config.toml
num_key_value_heads = 1
vocab_size = 4271
norm = "rmsnorm"
attn_scale = 0.125
parallel_block = false
init_std_qkv = 0.0478
learning_rate = 0.00142
max_grad_norm = 0.5
warmup_steps = 213
decay_shape = "linear"
max_seq_len = 1024
doc_mask = true
max_steps = 6794
Each number is 128 + 24 x the weight over its row's rms, rounded and kept within 0 to 255. Layers, rows and columns count from 0. The size above them is the row's rms in percent of the matrix's.

# layer 7 attention value, 64x192, rms 0.0732, rows 0-48, columns 64-127
size [101  95  89  99  96 108  94  99  97 109 107 100  97  93 103 103  93  95 100  96 103 104 101 103  92  91  92 105  99  98 100 109  98  94  98 100  92  93 103 104 107  97  85  98  99 107 102 103 109]
[[150 161 129 137 133 118 135 112 141  96 111 135 122 159 145 123 134 143  56 169 124 128 127 133 113 136 145 120 103 129 110 141 141 132 136 122 123  98 126 123  99 138 138 107 156 159 139 119 103 159 125 138  73  66 212 124 119 137 107 117  52 107 156 117]
 [142  87 130 104 111 117 162 132 133 123 134 129 157 140 101  78 132 128 138 103 129 146 171 147 115 108 140 146 167 171  91 154 139 126 165  96 152  79 136 121  92 108 138 186 146 118 117 117 143 159 155 124 112 101 124 141 137 170 137 147 148 197 154 114]
 [124 121 102 102 137 155 133 139 164 115 163 163 113 125 175 117 170 111 158 111 103 114 154 134 117 144 112  82  98 153 188 112 169 187 103 129 127 113 126 147 159 144 105  97  95 142 150 112 126 141 125 153 144 114 131  96 128 123 144  74 143  94 143 141]
 [135 168 144 155 133 139  92 112 127 160 137 147 146 145  93 152 131 142 113  92 108 140 132 107 114 101 105 132 135 125 121 116 115 127  77 138 162 169 119 117 132 129  98 155 150 141  98 115 141 139 119 141 162 128 134 144 138 139 124 167  87 145  99 105]
 [121 116 141 133 163 106 123 144 169 148 100 106 119 168 105 105 163 116 169 126 139 108 133 144 117 153 166 124 124 123 142 175 141 200 142 120  75  96 139 151 136 113  70 128  95 113 159 138 137 118 140 176 192 114 148 107 101 128 116 110 108 136 138 116]
 [102 151 112 113 118 140 119 105  85 116 113 141 139 104 135 139 103 173  60 153 118 137 115 121 132  94 111 146 117 125 146  92 147  83 130 156 122 145 127 126 133 139 188 118 138 150 137 120 141 151 109 124 117 125 162 100 107 119  98 159 152 114 110 112]
 [119 116 105  93 133 173 108  97 154  44  96 157 124 100 137 119 139  90 142 137 141 140 135 128 124 112 131 126 120 119 175 147 118 127 129 127 119 190  93 112 123 110 100  92  91 115 102 153 129 129 124 124 147 114 127 121 114  79 122 164 133 124 171 135]
 [110 132 143 162 118 126 140 126 147 164 147 146 118  92 152 125  88 146 135 114 118 118 112 151 151 133  92 118  98 148 151 135 124 124 159 141 133 144 111  75 131 163 135 118 144 155 127 116  87 112 156 115 132 152 116 133 121 151 148 133 122 124  79 159]
 [119 121 170 109 168 129 140 200 132 100 153 119 163 132 110  97 150  85  85 122 144 139 119 135 131 134 135 146 150 119 126 147 136 167 161 135 127 121 134 176 115 128 153 116 124 126 143 115 147 133 101 151 122 128 123 132 136 136 147 147 113 118  77 154]
 [ 99 151 151 129  94 107 156 171 126 143 127 119 134 146 130  99 148 109  78 124 136 162 119 117 118 124 113 123 110  97 125  78 160 145 158 134  90 119 147 162 110 147 107 160  96 149 177 105 145 129 106 120 178  90 168  99 145  83 157 118 159 121 101 159]
 [ 95 112 100 136 115 147 125 136 150  99 122 112 141  86  84 145 117  88 109 163 147 118 133 176 147 129 165 120 113 140 140 135 140 148 134 141 103  98 152 127 124 113 101 106 126 115 119 171 112 127 111 145 151 127 116 115 109 130 156 125 167 138  88 132]
 [ 88 122 136 157 133 169 100 119 125 179 111 167 109 138 139 145 103 131 121 156 148 109 104 126 135 110 103  94 122 130 161 131  97 124 120 123 107 108 107 108 151 121 143  90 127 132 113 152 113 132 139  70 106 139 136 117 110 113 158  82 170 112 173 157]
 [145 135 101 123  88 172 144 104  99  69 132 130 130 130 164 123 106 150 160 158 128 128  69 101 118 133 126  97 106 153  98 125 149 122 155 147 120 142 124  93  95 147 124 117 102 129 138 125  86 156 145 125 164 109 141 111 132 136  86 115 129  58 125 109]
 [130 129 107 104 140 141 116  86 136 143 104 139 132 116 170 142 103 130 149 124 168 139 134 148 110 101  92  89 109 156 121 128  84  94 109 143 161 144 113 112 143 138 134 127 145 149 104 117  97 117 124 113  83 155 112 160 104 127 106 129 132 169  93  95]
 [ 92 154 134 158  93 122 167 142 119 162  97 134 152 111  97 142 113 122 148 134  82 127 115 111 147 112 142 147 103 152 112  83 182 108 142 126 130 116  90 140  82 168 104 116 152 152 132 106 139  92 134 101 168 110 139 114 127  81 176 100 128 129 151 139]
 [134 101 114 109 148 166 136 131 143  83 114 136 117  95 147 129 141  96 108  97 145 135 135  97 129 118 101 116 117 150 154 105 152 129 115 141 110 117 113 143 119 132 109 134 115 131 114 145  87 114 111 136 114 157 142 128 151 121 153 126 160 129 129 139]
 [119  94 154 154 115 103 179 170 144 148 150 136 177 143  96  93 107 115 131 106  98 177 122  87 139 102 146 122 135 120 134 117 161 135 153 144 113 133 140 153 147 143 147 170 128 149 142  74 174 118 118 115 143 100  87 146 174 106 138 101 133 109 141 144]
 [159 156 152 142 148 103 123 111 144 134 169 112 139 134 107  86 137  78 109 127  95 144 144 125 160 134 158 145 122 112 105  94 167 151 109 152  93  85 126 138 131 110 145 119 173 111 115 177 179 142 113 147 126 129 152 142 181 131 158 124 142 126 140 179]
 [123 111 165 104  92 105 116 144 138 152 123 110 155 159 136 119 173 144 109 120 134  69 153 123 147 123 105 141 180 106 123 105  98 141 160 100 134 133 143 125  81 126  98 162 151 120 122 119 111 111 136 119  95 110 117 144 167 120 103 128 170 140 156 134]
 [132 145 139 176 116 124 128 142 118 121 174 143  98 112 148 125  95 127 165 103 155  99 134 157 164 160 112 122 112 137 149 137 161 121 121 145 152 144 139  99 135 108  82 102 171 126  85 127 178 132 109 140 158 117 114 115 142 139 122 114 132 132 111 159]
 [160 145  89 129 128 160 129 127 151 127 115 132 177 131 147 121 123  81 135 135 140 138 141 208 134 148 119 137 102 120 130 110 177 117 106 147 123  78 131 139 173 153 144 109 153 136 120 205  77 117 102  94 126 151 119 167 146 121 124 143 159 105 116 108]
 [159 157 104 142 148 124 113 147 111 103 130 119 133 166 151 148 128 116 122  90 127 108 134 184 113  83 161 141 113 125 136 161 123 161  88 141 127 120 125 110 163 115 130 111 137 128 115 120 130 123 140 147 141 123 158  97 115 142 133 151 108 151 157 129]
 [110 136 132 153 116 104 144  59 190 158 116 137 121 135 162 130 147 149 186 118 142 131 178 138  69 153 101  92  89 128 131 158 124  83 141 140 153 123 128 101 140 135 119 159 136 133 161 107 153 107 101 120 135 103 157  98 134 164  99  97 165 123 111 132]
 [124  99 118  89 122 146 159 146 106 141 146 135 173 147 147  92 141 123 115 166 144 134 117 108 145 152 127 133 150  83 120 107 161 105 159 112 132 130 120 163  93 130 148 132 182 147 191 117  99 132 122 119 177 116 147 119 117 120 150 102 123 145 112 145]
 [108 136 118 169 154 127 116  96 140 131 135 148 135 135 113  98 140  97 133 110 138  99 163 181 132 151 129 108 119 123 146 118 124 122 122 160 124 127 108 143 115 159 103 101  79 158 123 118 121 133 139  70 136 135 131 138 130 134 178 122 143 121  81 167]
 [159 147  99 147 105 110  80 125  91  80 142 123 114 119 100  99 121 124 130 140  93 100 114 133 144 122 172 181 154  87 109 126 131 138 138 135 101 132 126 150 130 118 103  83 164 128 131 170 134 114  94 147 123  96 101 140 100  81 112 143 144  83 161 143]
 [133 120 104 113 150 110 163 100 138 106  96 150 144 120 117 180 112 111 194  88 137 113 163 177  94  97  93 111 112 129 160 127 119  87 136 153 148 133 117 128 142 103 124 154 123  89 130 132 123 106 119 114 175 117 147 142 144 105 128 116 124 137 116 129]
 [128 143 132  90 130 144 139 118 136  99 130 104 110 139 123 145  73  93  96 101  78  87 162 181 112 132 132 101 103 115 116  88 157 120 121 145 121 103 150 130  98 126 100 144 159 121  92 165  90 138  80 152 132 142 140 143 135 131 117 105 116 136 100 132]
 [121 114 164 139 137  78 168 131 145 169 156 143 123 119 109 138  69 127 139 123 146 111 163 136 120 156 122 118 105 127  94 142 128 106 136 125 139 107 118 145 132 163  93 124 109 130 153 130 124 138 117 108 108 184  85 122 132 155 154 118 127 129  72 127]
 [151 132 159 126 152 139 128 154 111 143 135 115 126 162 111  92 191 125  79 130 155 109 130 114 152 112 112 158 135 143 126 192 143 101 111 156  87 139  92 169 112 139 136 106  98 137 128  86 165 143 112  95 148 114 150 131 124 116 196  98 147 153 113 129]
 [128 122 126 123 145 123  92 149 117 137 139  71 112 155 113 136 131 120  71 146 164 119 108 125 137 118 132 174 151 116 132 182  36 132 135 109 124 149 119 138 137 102 161  95 137 106 142 141 132 151 135 101 113 170 145 122 107 120 105 112 110 162 141  96]
 [138 136  67  86 120 126 118 115  98  69 110 131 155 158 129 101 170 141 133 119 130 113 130 196 143 133 134 185 157  54 117 136 158 123 100 125 114  90 150 156 100 118 135 101 123 138 127 155 108 141 116 129 113 125 180 160 128  74 120 138 138  65  91 137]
 [131 120 123 103 111 179 146  64 119 123  99 125 135 128 109 129  99 133 175 101 137 143 152 122 132  96 123 118 129 119 163 136 111 132 100 133 118 158 103 110 148 137  92 147 101 136 106  99 153 135 135  93 130 140  86 115 107 130 167  97 128 159 212  62]
 [122 150  99 149  94 122 132 174 140 145 164 164 147 142 159 156 167 140 148  88 196 153 166 129 142 136 103 147 126 100  81 139 144 137 135 125 153 154 135 134 145 143 165 158 145 157 131 116 117  98  92  78  93  79 141 104 128 113 114 124 158  77 142 148]
 [115 116 162 147 105 104  69 122 116 122  98 105 118 149 113 121 124 148 148 162 134 120 105 112 116 123 191 154 119 122 113 109 120 129 143 122 109 140 132 111 102 119 166 119 137 114 124 127 144 146 126  74 144  99 105 157 145 127 152 123 106 169 144 142]
 [149  98 161 120 139 108 143 139 142 177 140  83 113 125 123  72 166  73 126 109 136 162 145  95 113 143 122 133 125 111 109 140 127 123 125 140 130 123  99 142 143 122 113 169  66 140 153  81 122 136  97 127 122 163 140 143  94 139 158 106 160 157 117  99]
 [144 124  89 130 110 131 143 147 108 104 114 137 148 172 140  99 174 130 107 101 118 112 155 130 170 104 138 137 185 129 115 159 135 154 116 141 127  87 141 144 160 156 140 103 155 136 153 142 103 131 110 122 146 120 139 151 153  65 136 143 120 135 143 139]
 [147 101  84 130  98 158 157  83  97 123 107 112 152 136  98  90  99 136 119 145 165 104 120 115 152 105 134 120 148 106 131 145 106 120 126 140 109 121  88 136 115 112 139  86 150 117 160 171 196 162 145 160 127 117 136 130 146 107 115 106 132 113 184  83]
 [156 146 111 148 129 128 117 140 107 120 133 125 146 121 118 135 149 147 113 117 105 132 164  96 176 105 120 126 161 139 138 121 156 138 139 120 122 142 111 130 135 142 142 139  98 138 149 119 137 104 117  84 158 115 129 155 152  55 145 150 182 105 103 161]
 [146 114 152 158 113  96 123 138 138 165 120 127 123 111 113 122 128 129 177 116 172 172 156  74 136 146 146 125 119 167 104 146 150 133 123 136 145 148 111 122 113 121 133 134 128 121 140 105 136 150 111 132 128 127  84 138 137 160 206 125 105 185 123 153]
 [134 157 193 114 143 116 133 118 145 204 164 118 144  93 173 137 119 130 129 109 145 152 153 110  75 129  85 119 125 131 105 134 108 114 134 132 129 140 109 106 126 140 184 126 136 106  98  95 134 120 147 131 112 140 111 121 130 161 131 172 114 128 141 108]
 [116 111 113 123 110 108 144  98 114 103 170 139 132 153 120 120 104 121 146 106 144 160 148 163 131 105 146 120 100 119 138 130 225 148  95 140 151 114 133 149 152 141 113 102 157 146 122 144 146 139 118 122 116 122 149 108 112 124 167  99 130 157 165 116]
 [121 134 130 156 157 159 159 128 127 121 107 125 127 159 111 126 125 159 168  99 142 163 103 128 128 135 152  77 120 173 156 123 129 141  88 114 111 125  92 103 133 150 112 147 108 136 117 138 105 162 167 115 123 171 133 128 142 134 122  84 119 133 111 157]
 [141 108 108 123 115 162 159 124 137 141 105 170 166 122 149 108 136 124 146  91 125 149 149 128 154  80 101 129  85 159 100  84 152 109  96 105 136 109 144 130 134 139 167 162 133 139  64 129 149 119 127 119 112 137 110 146 136  80 121 155  95 188 150  81]
 [129 112 138 131 126 103 101 171  87 139 179 128 119 122 141 134 156 167 127 120 111 141  99 126 137 112 131  92 114 143  89 143 129 145 106  87 140  72 137 114 100 143 127 104 163 133 143 129 194 131 123 147 128 100  99 123 153 125 116 117 101 100 142 138]
 [121 134  94  66 121 152 153  91 129 134 142 136 180 143 149 129 128 155 165 155 100 137 158 130 124 146 118 140  88 113 138 142 151 147 137 166 163 153 131 149 139 132 140 126 158 129 152 138 154 154 146 129 147 152 153 127 136 148 101 144 135 161 118 133]
 [114 121 104 141 117 141  83 161 132  78  95 159 161 166 101 141 150 163 195 122 125  98 125 122 127 117 142  99 163  98 132 184 104 154 107 110 118 126 144 105 135 137 106 133 123 123 103 117 136 118 121 148 126  76 107 133 128 109 130 111 138 142 207  97]
 [130 156 113 147 115 121 160  66 128 160 144 123 138 126 120 159 143 133 138 135 109 104 125  77 132 123 115 142  90 142 140 136 138 129 109 182 132 135 135 108 136 156 108  83 149 145 117 104 124 146 129 133 167 127 124 116  93 161 123  91 122 150 147 101]
 [132 105 157 129 148 117 145 159 141 136  91 115 118 166 112 133 123 108 152 103  99 130 130 126 146 109 131 129 144 105 130 156  93 172 100  76 148  98 119 126 179 119 129 138 200 111  85 142 144  99 148 106 127 155  93 130 142 147  91 141 161 172 181  95]]